{"norm_eps": 1e-06, "qk_norm": false, "tie_embeddings": false, "lr_head": 0.0141, "warmup_steps": 200, "dataset": "wikipedia_en"}
Each number is 128 + 24 x the weight over its row's rms, rounded and kept within 0 to 255. Layers, rows and columns count from 0. Numbers have three digits each. The size before them is the row's rms in percent of the matrix's.

# q: layer 10 attention query, 64x64, rms 0.154, rows 0-63, columns 0-31
# k: layer 10 attention key, 32x64, rms 0.169, rows 0-31, columns 0-31
# v: layer 10 attention value, 32x64, rms 0.273, rows 0-31, columns 0-31
# o: layer 10 attention output (transposed), 64x64, rms 0.222, rows 0-63, columns 0-31
# up: layer 10 MLP up, 256x64, rms 0.148, rows 0-83, columns 0-31
# down: layer 10 MLP down (transposed), 256x64, rms 0.157, rows 0-83, columns 0-31
q0 028:145180126122171136130151147139127144159135171123176138143108107150155155170140148131132146179163
q32 045:177165132129154143111151126153092109125108158148151122102144137144165131129151151118145138170136
k0 026:099090115142087098148120138101139098108122090109114116142106140113111106121118118120116129090120
q1 040:122137132128082095145086141100112152120141107118118077080118090119118133116134099140124149114132
q33 061:119120156129109110159113174101089158098128120137153081075094096121113140125141109126140138126136
k1 059:156144154145168143142141149145161150138154157163146121137160147146155151131149145150164174142144
q2 054:128123140132123141148124140132103159166147159196098126135111125164159140133113132130129149144117
q34 060:126098138149114114147099166095105173151158133195116108096111092160131141125134113139123147127148
k2 045:134155162122174154130117133153122147168136158160124083151100130170185131139134122121161150150134
q3 081:112113145098113165104129150183155147141137154203088128181101130149135146159123129143169121135144
q35 072:086096138077094140100122115159149159142149136178057139172085108130121134139122114133128124129148
k3 098:118113144095123146091097121154134144144126146147081084126071106149153132132122118100152154135139
q4 019:119138158126121125149146145125157129101176123148168111126168066107102189077147125114139132092160
q36 026:106129147132149113118143121163098157114119102086106129103141104122096125046128156176168130073130
k4 014:134118117108125119110088131158125133134125124155114142099128164150133094166070095124096111159099
q5 045:140101122099090106138113164122102119084112085115135086088125107119094140105123097129104138106105
q37 051:102094137129088091129121146103120130096122115163137095109145124099107118107127110130096102119109
k5 032:147131154106169123128120130151127148134143159172131103140079112156178159128148145113168168156143
q6 055:127100135095101104153100177146135163141153128170114090113090101149131178125140112116131172136141
q38 073:114087166110103094153104163113132178145151115177122095104109098144133155105147096131136163114148
k6 031:152167136188140147148162145133128152142147124141186143145173165119143108144132161159136117171145
q7 095:088102112094100104124089109110103142137134135145084109103098086135127127113094087102121127122112
q39 097:085099141098098108128090117104107149139130129171095107090100090150122135117108087122130135112136
k7 122:137134139144129160130154164151145161143142134139149126137154150145148159151147159117163149153163
q8 115:116146115099091122120146114121126138123113167101105109135113119127135078125114103160135122128094
q40 108:124157112104107130119151119115129135118111169101112120123127126107137064119113117163133119132097
k8 115:108099135138101118095141145107097160146082148097138102098210132141153098135145140141101159093104
q9 100:139176106136132157103124114122117158149144117198162148125142139125162135121113166154115126102144
q41 100:142161104124123158089121103132115152141132120167143140119138139097150133100099154162117111103145
k9 103:179125120089151122139118113140080120146112142133131107144155166102137098097113149116145124151163
q10 104:138131135115145120112118102131121145195134115127147135110091108114119124098109131111139162174127
q42 104:138128140099139115117123100120134141190128104126142142100098102106126130094108123114153168162129
k10 105:132118152159128093131126101109119084131131119134118135139123084133130127080135133144122170178118
q11 109:128129103103138178093116160094144142119129129126156138150154119109134160162174086118116085151113
q43 109:117135110114146174094117164087142150112124133116164148143163124119130162165176088113128089142105
k11 113:147128111200136168105128111127107115105120138128138131112152102137161135167155113071155092157111
q12 115:117126135139097111156115136173119122135090117128154161132096199117099139152119110141147128157119
q44 110:116121138141110113150114128176114118137091125119160159129096199113101136151121116145145122158128
k12 109:091110133133104121134115117117128101098127130099145134136108105151118107153128145157130137109143
q13 110:102083109114162134121137130106116136178156132081143146172133103110138148154154146150138114156164
q45 107:108092113100161135105124138128108134175153137099130130176119094115156150148142137136145115158167
k13 109:131096125120115150112120098135091123120118120094141146111108145141158166159121188123180136140192
q14 116:121112132125101122116105133141093112078108100210139118124140107137146122133116186147097129095121
q46 106:127114129118105127123117134144099122070113095198142140123143110125136114128120191141097138092128
k14 115:107139117112122146166143099120119128118136108186128117140201136104096161103119125159120123133140
q15 110:122121104129112152133143133133106140132149142114116108094164133153085086174170113118112126160190
q47 106:124116124126122150123143132141096151134143157126117109092154133147083079180165112132113124168187
k15 110:115127127178108127129134143145106146180084102127124089162089110087123123166157100126125116151138
q16 115:115092146160130150140120116117157175108132116139137127159161121108148121174129165106158138135110
q48 113:123089131160133143143116127110169164120140116140137137156158125121141130177130160099167144125105
k16 108:131111117125144171171133090136092149150120060122122152091102108128131112147126116146159134108082
q17 106:140175139145124144153097087079124150106137151112145127126148134169128120165099115082133130119146
q49 100:132174145160108145152103085069117165108139145103145146130150137159115120161102116096129137104130
k17 106:115173174142140130094089127112159164127124139145140098136139154136114155143142122103134128126152
q18 096:148088138107106179143109127087163125109123120147150115113133126114093074110151141094096136120077
q50 093:151086150111105180129105133107162127118124135175146094116131115127118081098142123114099126145093
k18 101:139111148145136176127135160146118120120117167149179148136160118179104149121109126146145144101115
q19 112:129115106115133133147163128154117110113137156175140111128132158122090088108155117109171107108163
q51 105:129128099108133129141162122135107111106136142152129119118141150099080087100149125104165100096158
k19 117:119157135162131148119144152168125166125120153095141106093115124066112135078108175120122095113151
q20 104:090105106154169158172109106150143148128099171143118124123106082104092105122155176149152146130111
q52 104:100108100153168160161111106141146143124108173121119124116109080098089112119148171143153141129116
k20 108:103123117155098127137165101096089119120143179140113169116151100082086186110090109126136119140145
q21 123:120142106089113163097137154105124081151124120136113124108105122098114097109148115117178106111095
q53 109:123140101102118169110143152105125075155125119128130127117108139112116090101153123110174113108092
k21 109:081152131141124156145117138141105093106117153118108168136121132134177097108142129143154143138132
q22 138:110146099109125136134083109137115099101090103113134113123118128116096110091097111077063125140147
q54 115:109152088116120133142084117140113099112094097116149125144117138125092117102106118080049125146154
k22 111:144140139151115082106152129106121143133083164088155129131128118115109134127136138122120103143159
q23 107:131110156111126100130178102106132117107090144122133088137125140108150138165145135155138112151122
q55 107:150119153122125117131189103129143124118097151119147105153128159123149142165153143157147119154133
k23 108:119155127130122114083168123160106121153158089082149169127135138149099096159140154143122117145108
q24 113:133160143119144120140109179151122123070105122114155167136168168098151133095173105122158138148134
q56 112:132163146119132114121102174146110124068106129118137154136164150094156125085162092124163124140119
k24 111:079167148112118167148162123093105132096114094121149093092143147112132097109125136116170126134114
q25 105:157181109147102097142158146158102147104142122130086119123105124139134111139108117098136105123091
q57 123:137162112125096100115136123146096129107131115117066101113097101126128112121095103091127092106089
k25 111:124159115122151133113131137135139130109139102100045087172152067120147122140122108110119121105120
q26 117:115170088098161129152157170149143134138101168152120160083147108142158177141142099153125160148146
q58 116:117169091096152131160154164149155146145117163152124161088146108140168183146143111145120164151152
k26 111:107157084120122081146138114170110136183109142153135099128161113127151126153147130093135118111125
q27 117:150155133119136155133169149145152091136099095166112144158167144146114151163112187123140157120148
q59 104:140158121111123150108163149136139086118083096160103133153159131137118143150104172117155152111137
k27 111:095122091138128132125143106147166164133061141146099168132126155100134103112136105110114138085132
q28 109:131127145144155115148131131142134136150145140088072164124150129118120128096113139101104129125101
q60 102:144122143159159128153147126140150131157152133092085181125157150110111127092129143119096134124111
k28 103:170111122133136168132149110135154132114130192162104151111113173087179104162138141126090141118141
q29 118:102145163124118127141181137098115115137129129150147107175105151126138174118120120111113102139099
q61 109:104143158126123136144178129103129114128140131144145110168103154115134176107122128116109098149109
k29 107:092171165131152127094118107150163145111129113124114141126126131131120118123146137168139074153124
q30 123:153151150117142086162104119153116133150165146163148146105143136151112119127197150117133143100118
q62 103:153140141107129083162090124142111128148158148165143145093136126149111109125191136116129140105102
k30 114:103161138103109130107100138126090135141151167129107126120119146118094124139127122104110170171083
q31 113:105128101098096065153146109107159137112116127128152116170129110143141143120129160116167103110083
q63 107:102127114112101066155143112111141134117105129134161112178132115160140139131131151118158099118087
k31 112:115110126123106118112150081138126125113115080135099118088178146132133134104159118111122135174100
v0 105:126126141138107110145136098122130156110112117168173112143076124095143112170108129156152092100087
o0 127:126170149145096069114132110084166119133113136085087114111171124155132105139175118095129143132147
o32 074:120159157113124100156158133141134124141128110085126146081157099152122143094138117118104170170127
v1 098:049102069154135133112115142100131152122152146168121119109096132162132121138111182129110164125123
o1 118:085130149100114167140121144101136130080102120166129136155107131115150110132090152142148132102104
o33 078:164111175134110141135128135086107133161104095124148159124139133116128166122153080134142129130102
v2 102:086122084111155110111139137139177145122128137121135170100149112174106114132113106151169087132147
o2 116:134111133137119115155162095126115143129163091139145129106144117119097159133147105136163126103183
o34 067:117110124143116100139152160125101152131136110118105101080131139099093144120108122106115077086156
v3 101:094095139143114100141135149101156078160121154139114086147121133086103131121123136133151111131101
o3 128:129151122123098165073150127143089197096172117128112127134121125130143117110132117104112163111138
o35 076:150141144090131125117149138144142136134103134123083125115131147219150173126112120105128120110079
v4 103:114098116141107133129104172158089152120125111128100147153143135125119123138113159096134082120097
o4 133:125147154122122149120075149094103128099120114147115108108155125133092148060141118145108110142126
o36 071:118126149161142143061161152080129136144155140130107140132181145133132143149120157116127143150099
v5 103:119078193126126139140153136105129124119112110138092151144149150127142094169127112101071086126159
o5 124:160130119107144098080135183132155114158157123124130110120103116084089106129119075128107170116118
o37 078:105134131128136109159129141101100161096160136157131128072101104122116158159105133177167161133097
v6 102:109147105107127142101153124131103062099137144100123084118125143118101129152099099134128165091131
o6 123:103157102135160130162127108149114160180100095154096128097132145108099118140138144121123129121165
o38 077:093145132107105131141134100106107171161102134138127131114108101140070130173159123092126124143124
v7 104:117114126180123132147109179162158128108168136111112095119155153102127102158090129157126149154100
o7 123:092113094086126135100133109116150104114072126119190125091144130157092155115109138142120141118116
o39 073:127147101167130109132145115096095121131100134137157127157121144126133164138163135135061114108107
v8 098:120160144151103114133099100098135119171199121142112145108146142073146120143142150085122131081138
o8 121:130125081139104162109134171151132141092128164100147138103112175123140129144172092120177148131128
o40 063:124125118137120119118158170105101124108123151125177148132157109085134157160129100131141166122142
v9 106:123151113114172110133109172088130107124070124136092116081129140134112154135130159140137119131132
o9 128:148126145126140197149152158150097104105103099091117119104123126120120128129169112124102164100108
o41 075:139111130152148127141161129128154171119131147121144141134146126123107146109133130119096163132128
v10 094:111130135129116117124168142155121146073114130155134144130123154152126170156089168106124108147094
o10 109:119168112151132096146113175127166152117126087147115083152136112106162131128148105130111101108129
o42 078:131096109113093135161113131141176109142136144137120090119156101144102097125127109138110131153130
v11 106:126139158147117123150139127142136097106117125155131136108162038130150120159133166150125136133165
o11 132:160097108092086087094134119113092078139127148180065121154151129128137155136144107127117140123131
o43 075:122089099135114114187094123143117120102132187126126123118115091148104106115104111142153092072133
v12 098:129129110085115182134161121132147149134124150121147111144124083117132147136179156111106163133100
o12 120:153143141113122086136142127135155112154119125146118122149108182091101095069127158090121144152100
o44 071:119111143156148131102124163137140104147147131133130156153136153123104133097129143105084148124095
v13 096:108111141126101142117134143120100116157121129106109152115138141105186161118086057106160118149125
o13 122:126149146141131128125105139105151124130133114149156137086114158154082137106102139173133125113141
o45 067:143145138113154122123118178111161155082138144137092126151159151117145154108126156178156181105117
v14 102:132122129188149125067086142076128131124107077134149134109114121130127120121109100163108130109142
o14 122:153104088103139149138145125118114115143090166137100155112162085116123082113126151089107138095157
o46 068:121116129106121122210108123136114172134109167118144113108123114131135156070128127153118155138140
v15 099:145123139081123109103171139077143134130113139123099157169102092098119123149095158121147109148096
o15 118:113135116107073111116126101138115144166121107124142103109142163131151085107076108150146142116129
o47 068:137071130117149132150103126177088125139085151135145074143122151121194096099138146122103131099136
v16 098:081102137119151157119133135144153116159092100150132138144162112113105078152121105111141164160155
o16 122:185134152106140137113122099080140119097162136112148139142017149128110145109122114124101151099160
o48 073:158129149088170097114111124126082136157132131131134115166093111121125152160111193136152156141135
v17 094:160118146061099181109110115107129103172141109136138114127148106107114130175121132146087070098125
o17 122:158178100159140105114134162097104140181113184145130147156132114137148150121087063129119128149145
o49 060:126149115142161119141097125134103101144159165148192145138134137135127139153117137095117174201113
v18 099:115112128111149091182155137115143139137126145118152119137111095138136044112112105111138116140132
o18 125:146120152112158123097135093128087123121184148104114152104178159183148109112142160143120146100124
o50 069:115132145129143173126142144147119137122120130133124146069140169109176130158128145104098148080121
v19 095:137105121117114117121091104142128160088133178121159125092126097131113100113186128135144096151116
o19 116:175179128169129138152112125113113104111133143104148110131137098153140154180134158098146133143129
o51 072:135128156135135104137121133138143111150086106161100143119119134133157156145107079083092138138108
v20 098:138166151131161128148139116134136161092084104117166137152134119089152126145110126123098191130148
o20 125:145119099092130123155137129151153139152172121120099140117075146116137133132149173144145064144124
o52 057:143127130112113112152153145136145077144162113129108158154133125095109124139118143144101105107153
v21 107:127141146150182083143090120125144134134114110164094153130119148100135141154151155155141128147116
o21 135:129116111110124182162141148131105083129159135125126098127144127136126144141085095093165136157087
o53 073:141113149113122141120154108111127124150142116093143084156150154106072133148106084136126113119114
v22 105:178158153122091127153109131101121142126090124157070147088118135177111109105115167100143119122140
o22 126:121141116099156121116129076156139126098174121165136137167169089123123118124117108130117099140094
o54 071:118113097116142148158099122169148149106137113131114176117145091125116145136140079156058107100061
v23 087:129157138129076133091145132149149131156106139128113162104120120121114128129143138158110130175104
o23 106:167126071132067109139127107149111125117162085155137154137111146173142160143111120170087150137131
o55 068:146132150144096130150170108130112129062114081114088106162129165149127170132103109089097129144163
v24 101:097138150148107137131115107116156094139108132111148103146159115163161139106106181096137133127123
o24 122:136135131126162137172123117119130136111145091161125119110152166081155136163133086124118166124123
o56 066:186077132141143084143111129133151123168164124151133126084139138131119141087115138103135138139113
v25 092:109140122125149139143152089088167159172160116119134094078094153148143151152083114158133122129125
o25 113:135101078105120102113150198118116150148120100136154118165141127191146134141168129134116136140110
o57 075:112142132120134116154140112117103132146111150113163138143143137151141112121142091138062093121173
v26 100:137109144164164158086128087147120131169120141135096106131159125130116104136108162143174153107155
o26 127:145112107181107107080082127141131146120073179123106162124119127132129134135127101128109136148160
o58 070:114147126087105155130137182135110119135156104092125155134113117149099124111109131157124136140180
v27 098:066114163081140144165079088151159132114107128091151107140121146104110140149119152106126116159141
o27 122:106128107123136156100153141108084150149131130099112089117103119139108162157123140145101084175082
o59 070:130139130102114166110132111111087097145153126136143129088128134132136052156155128108135137148099
v28 096:137138089121109113084131192131171081141125098163171120077116126095131088129089156076152133161141
o28 105:121111109106155125132095066111129145148153118146155101155126114162119126129145134084133138084105
o60 075:187119114121140135152139096159137130093131123117144122148116109141080121097152127138106131108145
v29 101:143123114149084082098142083124116139081148129145122135141128153120156111152151133142159168109121
o29 127:121163090112149156166116132126140144137116134133106084118132107114138123105065127147127194123142
o61 065:129147113104134174105138150124179150175109177144122108111144122101107082165107166144099133110143
v30 103:155164077165155135156127094106120121115134132126111099126116145167091106152137132090084135177144
o30 121:091050163129138115126133173179148158149106109080101145188121125125109100155100121160117153115115
o62 088:142133120141096113118143167136126078139127120103146138129109080109176092141146161103169115124107
v31 103:136100082119135111134129129083146176091130134116130124163159134136123142163106117111142135165125
o31 123:172176142129124166091127148196115142118134135134133123131142132117123142122147130126152105128140
o63 068:171164117085155148125083127147117106148118088177112104080077188142154089121140097141136113153119
up0 102:120127146180121158127124131112135143140128109154086176085131129158173103144143130143131141116099
down0 125:119123122127134157101140153091148123155140156145129131133113153140126114088149066154169108085139
up1 085:115129156126091100145112125102124122154112102120138128060170139146129116145118115165151167130126
down1 112:157118088119153121123112147138150112092149151118077120136097107095127112129111103073100072107133
up2 085:135153108099155107091107139164126120131154170171155150169162116121169129151114142126124092177131
down2 078:146058140125115137163125105092122125129117094126154142102114117115097104116110116124101146125105
up3 099:132111137099169115069120100093102136098134144127104184096115125096094137120113138114159125101160
down3 109:097101108116147159103111138125135129129123123193154120095150139109135132138119145129112101167145
up4 103:144119169173123084105116146120150115105168115098126129095150165084142128144135085109179157104133
down4 097:144103129104141142146104161103176108114139112137128149136135103178140118156099135142172139129108
up5 089:102117099119106127127143117114118134150157099120128119139070143076125110160094145096123108164093
down5 092:101091146118132183113109121112146127094098138148137120123099123119133110145138087112111143114074
up6 094:115107099144121119149104097118142089094114116122097112100111150106129128111113104110124094121085
down6 085:138111149089088110104146153098151144141130152101162094110137150161109158125178121135122127143153
up7 083:104089071163116102141119156134136150126125124102108117149177133152170105125087110171150143150112
down7 074:138159143113124119126124108133114147137147128112181136103067167121100145096081184161157115149173
up8 106:120109153118134123151166096091071099094126147081109104142122124140112106163127147082117164117175
down8 105:141104111148098154144120130155141129132143124183107160134119097100125128131139136167080100120082
up9 095:146157079098123114151128144125151122087150160135175129154148114141117142157169132124093091148141
down9 087:093107147153141181140136124111139133116133120130088138105077163126143110135108142148132163121123
up10 111:156141105118142162097142109072094136132150096106126138157095155134107122145132116106123104119143
down10 112:137144099100115107120143144127100151157109130117133089177104148074140112149157156109146140078170
up11 100:168167120091121151126148115152104132124128160122159125080090105090083153134164132109124132145116
down11 099:103088167129136126124133138114106141068122165117117135127156134148128130177079134105132130091142
up12 099:111156109148100116148163115117123146181154070108118127133143095138168113157135158141124090136084
down12 100:126101143088138148128084117109158125101124167110106128121072169114130130111087143133097136110174
up13 101:129148137130124090138125115115184135176098101148163149128125134140122119162124174145096146132172
down13 140:182118163129154136138104143129180138183120111140162079150137088125099138149144092138095149136130
up14 106:124117093120108140170133141153111124168103172114152088142146112102158103126082155141117147101141
down14 125:126147155126137123086122108092147115088159106140131164112124142143105131137136090128121085155100
up15 108:126149161126158161158103112142124171135150168110160152133146098147142130142121105145130153138137
down15 085:151112118166107104123150187127124119131134123184105108129105143169125161144148156112127137128109
up16 105:155119155124117135134163128095160135100122131150101144108096092161133111177152176120119152155148
down16 114:146100112138103092108144153144085102177108166110157066143118136143115086115110121116108143143159
up17 102:084115146141165137076126156142136175131102137122110131112121112100093119100115124112159137143106
down17 105:171094080118129105165140116101132111110084106150141146157111157156153121122132079084107114122111
up18 104:150124153137148125169118126137115143158145107110092110133133156161117161149117134146186169110174
down18 108:080109109108145137069098159121169151124116133108191103111124118162113161169107126149116112141149
up19 104:130092126146133143081127128092148184159159164134127182155160154135125106134139155107168116158125
down19 099:115145120118143114108137131143131135130106106129135154095134125077093091121116118113157101096130
up20 094:138103165142120136141097124117150187146097134162126146136153104071146109125131145126151118140138
down20 088:131166083108134144121154105123115107142147139106168144089137179178115134104132105137113163122167
up21 094:142094089123138151112127126088128097145132154117132112101160148115120116085148098091115131165138
down21 092:149170148138142092136134112163133177109092117112121151149104127114150140143094179128132121115100
up22 113:115156091142139144172127113125149114154138158156142126131121144096142170167093106135125109105128
down22 117:156099162101113101074105127144114118132137114083132131124162140156134109117146168132139146143112
up23 095:121134123127103112101126108179096114090159090106124144134140151131110119122132123084159121066150
down23 115:160084168155143141121136116151163108132146144142135140109123091159104121106136140108113151192081
up24 104:127094085102097130143139089116147110080115108089143100153095159152095141127175097147084093116153
down24 097:120120168105114113136153101118088151170114108130170110136104145103098157071148133133095117146163
up25 094:131109099137130106099115106161100120150162199153111185143117131103123129119101103138104120139130
down25 101:112115140117133157136149109115127137130116070100143048094120135138135100139139149114154107144122
up26 083:137125072105151107127104141125163134132116160170189115132139103090102106136182144133155132099100
down26 075:133118153158136148137125124136086103076124108101090142115108098157120132117089129105161096133121
up27 099:163130144172088133170109113127171093138088111126113130125108127155114116117088107075144137110104
down27 089:090125127111144173100151138143093133133144155142154120110154126132123138132147143157089099129165
up28 099:132131113129080122147172135132158153129141134127117158164100129169102076102122124097134166130167
down28 127:138206127111119081142132157150126095105086142147092145112125104135130110106127135122127115126129
up29 096:143124084099104131129104106106155101117140127132157136104114126118084115116102108129102098087099
down29 081:130132117136124132089150143128098129141132134123130121160136087146186114124142110149177117167130
up30 099:103097109112119154115107130134171131179125124138113127122123129097129165110135165132134107174132
down30 096:085109136132129122113104136138157139149105115090098136119165142143122135151176168139151122169119
up31 103:146159086122117127161146115121104124127144142158158095089189152085135128147119146118115121148109
down31 107:130096138124135137127086145104163123130124127111095167141071110141164114136129132152115143104132
up32 099:142150130137140133112144120125146132150146121162127160079142199126110147159084179128157143139127
down32 093:173146106150145150110140123134166166134115095141065109168147117103136140153162114100100108148141
up33 092:115124116114153114117142131155161110129105100135139112140137162115098142156070126157132128136147
down33 088:107104139164107104090142112115120134129126093150125116139110074175146112135113113136156131154125
up34 089:189125129139136142160125121172181132141184152154150135108140117087122086107135113131162124158158
down34 078:124137134104106157132117124074100132118102139127139110131130154166089135165107123131146162149129
up35 097:154122156130166163109141110128109161101153135135158140155124121083132185181122115156137161125111
down35 088:122107135097095132145135141134080102090120166144114087127124140148086106091144131090174136158156
up36 094:130098135131142136140111135169122126138150099118144125145130150097134129154141083107132155165107
down36 095:115172121109127124107153136118134149107147130095121185138111169101086136146130124135164110135126
up37 093:096113125108150138101183076133134118129097144074144081173097117162086121137105134117125108173136
down37 088:127112120088158162200091118113152089109107117163128149110125138125137095091111101110123149101127
up38 104:124181132156141146131134083127125152134161107175111125114134162101127148113157130144144133114153
down38 122:141142109139113147107139105142140115094134117109123110125139149187112097102158157093118140132119
up39 109:098110093116116145143143171071131093174148105145119137163112149127119143100154164099154102121141
down39 091:109122148178142156094121132138169099135146141128111087130144107139152126110127138086110119114115
up40 113:131169143116184119132181137136146101157179117089129126151153113137118140107134112137131179105162
down40 112:113106089117136162121148130092128099124142172111174145157131122141154163162125127118148164129146
up41 093:107121114129157109122134132127134121136150130126139118091097191140146140101122105132143103103137
down41 094:133104147112161100149110120090142114121133093135087106122104095163162124117137057146121134192112
up42 121:139135135138138143128123142108142167128153115081083161154120166102127141137159129118137123105169
down42 128:137102096132171152120113146117160126084116132111113124171144165135149139147157119109129128124138
up43 091:161118129129123169129149158145141179102137129155114156124122129127130120155108126134190148146177
down43 097:096147113114134103117140113111122154098147158128149110138138101196133124192095148113169125134144
up44 102:155129132141164119110150161138108149074114117094135125103138166169069151131084173115141161146118
down44 117:124125183083101125105128153152115080111141152122169098123107132120117100140142086077107107121136
up45 114:153112168152150117124173093132094154121149110120119122134102170120135170155154142109172156111124
down45 108:129121148105116097105144152113103124171143128126142144147133130140103122120088134129095093123124
up46 086:089105112096118114122179086119096111128130141133083124106135091152129070098127138135102083133104
down46 081:195113119154148146123122152128144158138131123120141088128105152115108148147108093107122138114149
up47 116:138106115112101140111153116115197129150114140157169126105122119148090139139167130145103130182148
down47 144:135115117118077101071137150129182135155120140160136089122114125127108136129146121143138170150115
up48 098:103141180148125141147145139132113131164112152142123165151156114129162127164144142140129118093121
down48 082:151133125127124144153100059131132142136115153125113118099140154126135097097165135109079123158138
up49 110:130109123134118140113139153137153134123132104145134118111085122104106140131154147174161185134137
down49 109:096189140155121148102152156185103130123110083124100112124146108124098125075133141138156117152133
up50 095:177147158152140119125152179114127144165159170122149106125137129157119115147104132114136132091130
down50 088:116141096096137146156107087155100099114131059124095145106102137118153117103155134143149145171131
up51 106:138081147098163112141161094132119123136128140066124143125145118096115130128149136129130138112119
down51 103:140168133091136143122096121165110160107131152152107126155110111157118137101129079166143144140103
up52 102:156132136125139119157135133122124178117145128159124170167156101114131117170113158153162159168141
down52 107:143159132102082116122152111108108179107124163127115111154152133130157148149153125131154157149144
up53 100:131145159120163114131097121106176145119087111154081143104158129117115126142104161120130149118132
down53 088:155114100143115129137119102139094175152130108086120097156102146142150168116157103104113109126143
up54 092:161142152141111124158095073074118136107109105128115123126121136114113128159124142117109127134137
down54 088:113159093128171105133147177160135126132097161164118111189153096096121105133181095108147125109111
up55 098:099170147151171125133108106145166117114155133116132108107187142121151124090093140153113153089116
down55 112:122085112119097103104128109113091124132106125096112114118069110103136116127156094078120124129103
up56 111:127106144106121123101120149130145126093099140139118142159108132128071110082152118135132131072135
down56 111:093102161097142119143155157101118153130140157156168143108152128140148108121102077153129105077142
up57 089:152100090154139137103127115145176138139131115138164124115113123130124150133111113132145161117129
down57 085:090163123110116163140138116159105071125113121136152127131122122130095112114147110129122118127119
up58 115:118176145165148129141160136115157160104142174178115169149137161139118150095136161127157118122104
down58 134:098168144139141130163121140123131156113122145113096140108094161082127105111134151132197125113136
up59 084:113108149103137145114171123160154127074121141122119101107108116128115182123170093114129133154144
down59 073:186130095145122131135127101118095123155133124142109105101100127124140118092106175150145166097136
up60 113:153112142128137127134125148130127160132131130119149177166161124149115158178176137120169137126142
down60 102:117124132137138131141115140121114140141141142136160134111133131134138109156094111148134127128090
up61 081:108140145109119157187149149159125114119124158117098106093155121124140149140146140135120106139122
down61 076:184110145110112103124124140108140140170165119096144106136114134157123133117131133090082087150171
up62 119:163139094128112165144103134140117114146100161109114101105131116090134070167116100139117137155096
down62 111:115137139106103094140143109111146114102162101126141144154137126135097144122102157174152105119162
up63 093:104087125135125146106152134093158090115140126148085113135115146136101144112150165156121129122156
down63 081:102124129140132140146143124136127137142114080139134113104080160135084142138155109102059135138104
up64 090:092110153103136138133118133129105122077090138079126146114159131156120140151132159110145114095095
down64 086:155158083150091122128123101146129114138158149165100094140117099127113133105127080131083160143133
up65 104:121104095146105094109156124166152132158159122128118145133129148164168136109129153127113080141139
down65 096:122147121060127170132099096140079126103147135122102142099122118132161119101122151149096139142145
up66 096:135121129164120118157122174149133142123139153101098113124125123114114188101169169149154103113121
down66 085:150162112081111133118129109092149146149124144171114130125096130127172090143123124102130137128122
up67 102:134148114181127128157169125095173129157129113142148124151106118130115093132086107114099142121149
down67 102:118114136174151151133148117096147121141096108161153126126120078211123124155097120161173128140155
up68 096:122103125108115124124151124109125110103119153131165132145119101118157123097134103132129160154123
down68 103:170162133110130145128105117109130158141120163110076122131148140134149112115107146097090117145130
up69 090:140098136126129137105164130092112118143162151152138121100114100118120192111135152152154093106161
down69 074:107134132139105067126125104142121141108131118107109151105098140147177093112140123164144163108109
up70 112:144142132112097134124150142156117148111142109116128120145101159151130156142132096163126175137179
down70 111:119141134108115096103167116131114123161092141133131107131122137082158182116157136129147095142147
up71 090:145172133203122119136140181139191128118137079168133117152140161126112154122095118114150162139147
down71 081:098095111136151090146116134156093141131137135117132120094106140147165081160117124171147143140142
up72 102:131171130118175107145130087124158116114137149092144125075147148174125144126114147111148107103146
down72 083:129117154163133141132093167144140145121131103131123103159136118127163089148151104112129163125125
up73 102:143125120147171104150143100111124130130177162112147119152130184129147135143136129122161199090121
down73 096:122134115122137122165100150129118077055101088130119117134135134132141103066161159159145114156151
up74 104:106130122155131141125126070106096128147154085102089097121114142113133154135130145121136154100121
down74 099:104111129173140158136097099151123086140211147136156115132109113116155150161120134136134128118141
up75 119:103100108079120098075164160095129117095107091120118089133128126076120162141144136132130162119130
down75 100:152106141119119092105084141114104107098136122167116099157121075136118128125128149123111161130141
up76 091:108129103117106068128106127125190154106079089113106141111148134126120131147129089140128134127141
down76 087:138108144069128171110108111125077071096135159122172115098123127146115119091117172126156145106148
up77 105:143144128122139132121163133104142143138146076171154120144090128091097090119126100109087108140136
down77 113:164087155128112107157144140127076096137142129152133123183139099108124113098111116123155157116127
up78 100:125131170085175128105136133081085107114133137117109121096121134108115155122120122117160158127123
down78 085:125108111179143121153145122151159147099131131122124113077132094135142143148128130108122127117111
up79 107:111114080095134165099144102066122121103108131118112113147096145086099129116142144138076128105108
down79 092:133146137150096109136108148136094097153149153152114136144150098154135086113106107152094145104138
up80 099:118135148112147133134122121120124173101134073115180159156125113196130132122116122087089123150161
down80 109:125094177125097107124098115117164119109144106091120177112135113169114117130160098120120079126112
up81 098:134124166158105143093155092182119094132140126134184134139109163146128131116129158127149143104093
down81 088:099158110147082068122149104147127159110141194143132106140095099110068166087132129114124144141135
up82 082:138127091149138151113129161164120110147126132092118135128120101160147123149093133136085117139124
down82 078:116120148080093129166102125099113140137171115116168107097149144126133143122136139088116139126109
up83 122:154098131154178120148176112131152136127123131138134128145130158103129127163143177148174120155129
down83 114:127131124177131139140186135133135130063129124157077125145129118154118108132131168143155117137097